{"head_dim": 64, "d_mlp": 3584, "norm": "layernorm", "positions": "learned", "tie_embeddings": true, "init_std_qkv": 0.0286, "weight_decay": 0.0, "grad_clip": 1.0, "warmup_steps": 200, "seq_len": 384}
Each number is 128 + 24 x the weight over the matrix's rms, rounded and kept within 0 to 255. Layers, rows and columns count from 0. Numbers have three digits each.

# q: layer 6 attention query, 448x448, rms 0.0286, rows 399-426, columns 112-223
# k: layer 6 attention key, 448x448, rms 0.0286, rows 399-426, columns 112-223
q399:116104126122119144161134141091157154152123100083102089082128151085180106101133118105129157130127157110183150110136169123133153111156113146145095140113159125104136132114129151156095100125114130147109155088140097107131123105098149094150093116106151096167123137109172111090121154097098121114153150119094084157136107100140132143154109093123
k399:112146094114134133102147111126137129147112114071109127199153086117148107120103134136133117141100157124111157161126113162121112120146120120129070153092141136105116102087098119143154093124120104146140135118110146104133130147107117139147106118155155118164143186140125100079131162123119099123137136082101095186133109170128125134136121178116
q400:178114145149181147149117083122127171136141132133107125108100110136174175128128109090148148143155100100085134116131102116160115105145118102136115078085127100107149115091125171063176139110085178104150140105140109116160110113107131131180184131140170132097092121120129136119083087143124161108099140134149137112130111133125116157182162086090
k400:117109149121152168128146078138098149118113158161091095129100108158170129166085162101118118141115151101164134149127126160092134148132106148143166165167145130109099094146141108077142129162113144131166117135131130124117110154088132133131171132140142102095136144138158125142105091124135102164092100144118119092137161161169132180136161163108
q401:151114089123129156174133093134137156145137113081125126157114148142125128161108141098077110115106109113135150149140161126146148100128129146100134159073139158120138108172068177128105121142142133143095101075157140137110140127105140130119170148132131117135109145153093154130136131111180138113101123104147155100129105093126123157147137106112
k401:136131060106146127142137118117135110093120105111118112167118167139122184154124112145096131132134175105141143135130169133074118093116137173093116113100112101143111183095147171133163109136112104141153137161122105108118148119099164164144180117076127132159121151167148126102104150155110149125109148161105095117126119152136154110131141107159
q402:118123126073108134092088128154116125102114117124122129121116141114115189135130139149142100128114134161120158144103129091080140119104129095163160136106149129109121109138102108135090126145119109135136143142147141126126194114106138102149113108153139114109148112131153145131129122139104128127119139105131102147115132117134114143134141140134
k402:122133165162127092120124176160063093136135094110121126152118107113137139123114094106131149121171138138182100110132123126098178113102111154132121105129133110129113175084087117137077127117139119144119134147171135137157142115100123129137131125111114104158104137113152091118129126142133126155157143101120071124147102097116089162119143142093
q403:132118102117152157146113115114113155127121117092102115079086132103176109152103089106109132106088118175149116112136155129162082143164130135136110100111137130137122147142170128138080138091121102129094122093131139125165143115122137152161155110101128115097107150147128133085110164187151124105099104114118134109131158172143121153114120140113
k403:142129095141123101157113158158152093068120092094155105126141144116080140172097148156170123118167119142102119162118111101088120108126134064142113109137131088092097092135118119138136117183153140109176151111161110121127129125158198145138151142144133123101093143172151147138177119122109166128154110145123118141101162142121119132058195091156
q404:145119126132100153091107119141118173097105116149147143117161127145098107084179152109117143129118154142139168115130117098145137111131088146120121117137132176094121128119075118142129096149144098130186144131147137126139105119152103142123098134099098136147131115112110147128163148102130105116142168164077126134097125119104126101134152163143
k404:132120127110085112130137167075115131150130118133106118113155153172120180119188101160114169089147137124160113105119121109121107143142107144085119130070091174149116102158095118171108129152125079125105096151115152174135109154085114124148077110121103139106160136119135170160142094113121148127148126103105155120136147134126132109123111138113
q405:128109143135128106143135093125122102158165105119132164116150133136110168122087127147133109112156136154114134170083094148095173165118145153103170121114100121140144146122114123052169168111136107164126106104130126126137151130122088159142121127129153125110151121138086112129119117105149113143147130122160151148091082113121116165151144142126
k405:100087179128117092158141104126127126122171120185162123115103155107169143108121124117148120115176149110093111105152120129134099105149144115144158090124135121124147110120152154096135179143128161163161108095147129143096150162142125107117157145128100167089103126145124120110164156129119113131105109135158147092092126171130142145122129116178
q406:126164112104116134129110170106137133107116132131104136160117115108163168078165157088116074109099131123097150138127131148117137108124133135111181106110125107141145154156173121083133106153129141115141125099118102136125136168098103122117130139139140126118107114073156109126112088107186126123142169141121135130132153116158155147165152125139
k406:080150148114092121117138119129155139125075124134128094099118160153139183120098139127124143095145086121120135127134143120060138130124160133136164147129159103090159162123109143098156110130090140103172109122145137109171148120111157107158149144120127149115174146143111130163157090107153139180114084121107131125143142128154142147086110108136
q407:121115145115089151113187120144148150148092152169087145141143101119120130137144160135158106129145121122104170132101143107114132158140113149136106133142148110146126110124146136108157147157087144127144141136131134112091105129133139118175074141131106113097148094131101138145134129129142142122137118067130159134125128098098153142107108105146
k407:125119141162133160078170094139117090146163086122093119104164122129151137114146168136102145156088170107109164084169110115076117135129085146100145163073066142134135138135138116145108128150106101111120080118102132123137048152099101109116116105136097157135179121129155068111175125176134088109117173082084134133092132150131119139108093125128
q408:131124125114132140134108137128146118108151105098123137159154150140145095131120120152116129125141132112128087168101109134135112098096113143135130156130105118097141122135128104127136114089149101104130097083156142129136143125111124146090139127127118135139082124104107155122166165172108117103134136163101101119127086140113119133089123086130
k408:152170112082119140137150142133119121125142118132142165154172126133125173174064110124115148161137104146148107136176094101161113086148119157151122111139156151121100156127149138122146125169183150122145129085058117120126106128085131140132137089122125112147153142123119152115137162118102120116132175131104142142109121127122122111111198106120
q409:184122094150093115142109144088141108131096082139117081080080147113134137143155125121143139153115130099135135146101128127104149090097163162105074091129119124141109121139186098086128133110129094130169131104148067096152156105140129118105143091126104116147117152102129125077114126134149145146182139135106156119133097115132094145161114130108
k409:126138147130130087150149126119124104130132103125156162115099149190118146197104146139121133086106082149113142188119165116109085102115088123148144094148123067114128116167181128157122107180146134107124149092150122128136130095120173125125112123094147149086117169146113137110125145137149177159122091135082125124133105165141129104104117130128
q410:111099128117159128106176166112109113142165133155153105132125154107163089139144130129147139123130108152146105135084133148153140130145142122123108167101094118115121133133148119105091121161156158121105094125150118100141166106131111131146128146149116162158173134134144108068079129144140106146145162096100116135117131087103135120123114132125
k410:151149151132116091116134106149146096145111112129141179111152097145163167109156151124124102124119157132115152140131133144112134089141144132136108110118101144141090120129194109105114139139170130096126133136112130115128115114131161159155174129124120147107113173119093106102106151187110138135140182103141123142121109097128113138134145130117
q411:143099105158138097153069111062104156110117146166121174137101126123130142146113163144145131143128158132125112122103100081127148115142094118149087122103146100139097162107146117093142122134128156144182106160130085172126083105121168140180113098105127073094103090117101148146118155119133093125119135134164158104161132094134114108143133171082
k411:144135114103156146147127129093061127187209146138118121110061086170157170189102135131129113099117111104126079122130113176108127135136135122101143100124088160140124108146136085154132118119085123126125110110143095143115080136109088108113159120144125134118121155132168091130123148122155132112094069117145088082084092106071093141130104127194
q412:094106088117121121140136110150145159106105150115125113120129143129121115104106091137119164134167122127140133158132202154087102145146126186098112103131130155093115142102116139120154153113133103144113145163121134119128143139171148117169121112115108152151119134115127099110130141105152113134130111109152056118108119098135141115093106152153
k412:116075152131141141116130106108182132172077123111136152173075097147099147129101107105092134116096152145137164126132143140123178148107136113102141129095108122100067144140124153160119140124124137133091129101127108129160210144126164173156139089173117106139165139139091142095122099143173103078095110129143142147122142164122160100138104081109
q413:106110145119161110133113162136154166133100132089140105159130141103126123113109100135135113106129105134168085122130176135133118103118119144150076127151164088145144123127116143099099107157148095147148116150093123134146135125127121121126110142095109118143136081114153159091152120142144126127145109136095090174110128122126113133126156123134
k413:151107155105123133078153166114155108137093082096105130172139099110103101139138116128118186149101118126109162148144175132135172139091138121124096110141104128095125109171125139157114116152122085119113097099094133121149160124101168137177119116136132111137133167151143114121101115148156148148125132086104156129142157127125119076116118117125
q414:139140136118148105147069092117147114143098142117139137095158099129121135096124103127141111135114133159127148144141119072114126126111102118100144103087108119151144163129134100113125098085129136137144127154151103140172152099082099088164104102132143134150079165135165091133085130090100142147109102128133149137160110120174143148171069140116
k414:104136110167148108134106115111136113109143134136117118129116132162122140104147140115090088140159113099142119169119131116139126109097126122171152099125114102136149139102132114092160122115171167133120163133120130120164156122101062153077132129118133113134084121127129086102164149098087129195134104148175125172134113131136104149110124142139
q415:108137140174097116151096154118167130161145098161134093136139146099112113144145120149159133133162125066136096123111122158134140109129115138118138152181182140109158114138118140137109095095148098186124137134196174131112133137155139138117127115148123156147139130110142117109110180128133128167145155125127133095130121148128142112103136129116
k415:113136115135143135090145152108146121140150116093156145131162097123111129105164107131134169130109137111146144145148155127125162128145102140086094140132119166181133112166126124154118120144134142122093080119130129137155152145126140105171114138128111125175143096125120159111131112165145140103155106135127146119096137147116109131127169102110
q416:141107125083107148134116117149136130137135089131098127145141134124139092123134122117115153118094111151123140132088128136126135111116123123115161168120125120144121128101120110128114134141125142133162138169125136117122159089096113142124115150156128122103129176094131118137105107126110114114092151154111104114132138135155160150133140147124
k416:125130170156105163129127152151107116150103130117123131113132151167138139106101147145100118128153147184153102117102155142144091108156119097150200129092100135135099137092165119131155134131137126161092167127129100148131172179094132123145136097165168130106131144117111145157130141125130114145158139156111107155121137108151135093107147129123
q417:112121164119141101112100145104127167148103118146139128114139132132126163141122121131167152172120133140154129168108131082109170129109096119130092150122130111130132116178099106125127183098138083136154120125128132172117118142137114139145109091087099082139123127173134099104118096136136138076118097092152095099098133137135096127129155150093
k417:091127092108150091115156100056121157162108135150144139152124145104170139126108105112145112093116148137094115174119120153101170162127127169083118148093132143143120154148091140152177102119093117117088108129136158130129142125068124104081101131144109105119124142131099141137061099147158131106171086118133118129129126148105134125071123176142
q418:112112110158100107137113134105145121135142185120128122108145114149113151120129127153128148133069089164119129113150161160139130047105088127107168118124123113117171172130136112116135120088142144118113127140127117112109146105131155113137138119096164187142128157101109137169105124124149163132170116142146118099123130152128144129104143171085
k418:093158147153133175120130126125092109164112178112159125117110155184163130110104111190130127132133114115151124148149151152151080150141091142122192156137140155110110134181128143135106116134129159112108111139105158116106151166097153127122108131153141148118098109131138144143106130126110069146096110101155153109145161142147141113117151145141
q419:155128096074116097124123145108128087128153097134120158108094147154156190134100084160084142098100149133122091135148138091125177072116098151169157129152113128109097151118156166112163143127130147141121098126104130121116115128114131160128158106077130075150083122130164153134068113141156126160138084130135168129118146155113153165106156147155
k419:102140149121137107127115103135151144094139143168131119137144139178188160134071114176161120087121117180163114159098141135062097147104148146172119119118130137097098116115126159123140154117102141142141132102084159130158129142130086152113135122177145144103158108126135153126096153079143105137099093128139117126131106106163116125136185099127
q420:144134113152150138135090142131153154145154084124112164115141122109119159168106129138150096155136110134090130127101157112150157154125148138137126085096126133121140128151093166131133169129117161127123109118177106098128154116079145149122173138153068151119134122173082097137125131123124152114140098109145123128093124140108120173159115109094
k420:160125112120157129146124099143094131102091111177157150140137165161155123124137086137125092174166116108164132138108147133108127115111114106163116114151123094160119149145110130072137149171154138109144141129142085147125139140127094096132162096100166150135141119115153106109146178063145144140157138187113078124156148094156136121116117139136
q421:088107131106138181097098149146134164145136152139151131148143155098135139079148099128130109120136136134138134130143139139149104129152148111151140143143159109158110109146116090134150135121167129134141139124142103112128148133125135105104128130123127151111158113120163109146172151134111106118153150137138102097112141132120102085082174147104
k421:158140119134109142118135130127162108102149108106086136098138135097143134109170134105107141155082117118134184127103115125115193112127133089158150126147147158078128092191115125119092130151078111127135103130133104109110147119108178118153122118126095116124112134120106132157086072153133146065119110145150167107115164125102131117140162131126
q422:100128118134151145161123119135098122148123167129160164106129111099110151089143121172123129113143098160105128094162101088164157139145120106117111120150131164094091105132147126133132143091087125123112125125119144052154108127125151165191056141117137121126111147099125128132127112143121155085154099144132154108148146145104129144094136119096
k422:108185102115139174081131132134105113117116166141091086075143136114134119123169110130097134120134160113131159108121103168126114165140158100109138165090112156110153088140109155121086114132094146102143146102131139122131083078143128110132148163141153102090162127150144132098110101144109092108123120121098144122079122110127123136100098172159
q423:162136098113177150153150098143122131108133126144134125136132153140123106102118146156149130103116129168093097105143143145126150128119108146097144132138130173111127117180128146178113151139117158129124134093077147126116181154112139141109149130151136165109150124173111139140116149158169108120170099139118125128156082107103075126170156154183
k423:148118097128117139174101172136181112106158132162139140159116136138085138148116087097091145105173107123121077055139106125103103110120105174129121142125154100107088184175120134165117166149126109095157125142130086165122126072107131121102118120111144138084088120096141104148108112136078134062121123131110096097155152121141120111175169117166
q424:145167115114147136120123161172153094094147066113124115157135118076120109108130129146114105122107126116144081133154146118168126151108182108152164117130127124120104131092118157111138117129112103105152142165119145128147161104123151113142151117114156147111090089130108133109134123129101096125105098137089131115132102164143071139123139101129
k424:113155146096149184147104157131163118115124145115107165121109104147123155087142124140112097153152125122152120137075115098156129142079155148170144145124154123132177156118152102153190147160178097114119139165126120150142179156142151103112142110177146126159109098110153150125122154109139160140108153164111094123108128138151112153111114157114
q425:126095134120150158181165145148106095123095134084116108157165161146131129096096119098126133108176149117132139148150142134150142120150123131112147138137136139104134123138122123156121115111138117094147133141154133120159162168097101152121125140111148154140128121121140157144158157130112136123100122106124117131145102179175122105161137125168
k425:181170151157108112098124108128141151149144138112164140143157098102094166120133160124154148160102108149116141113145124101140146129175176119159133149136103160114138122093102116107110158115153128119132164131110124102137150127135135129178131100119072146163159147117141131168152103149093129138127142155133130135141184145092100098109127121096
q426:123111105115111141111121111124131085133132125167155116109128156098135179103111053145109175132141088152120163086117118146143112126139130133145162146097124123171126119092145142135127131129161147095141134136104103137103097110140111113130063156143151132128151121186151111115147131104141128122105102144144204123127143154137124126163139124131
k426:102140161139124097146123093151131122076135125144160146126095144098154119068075140134093118090150131173101122165106161113155163115145152115147166118071122145136117130144137150141115120092136156121168169118093091096060106144155099144139120153145152115125131158112163126102131149123144134128134102116138083115148122120127161097101124139147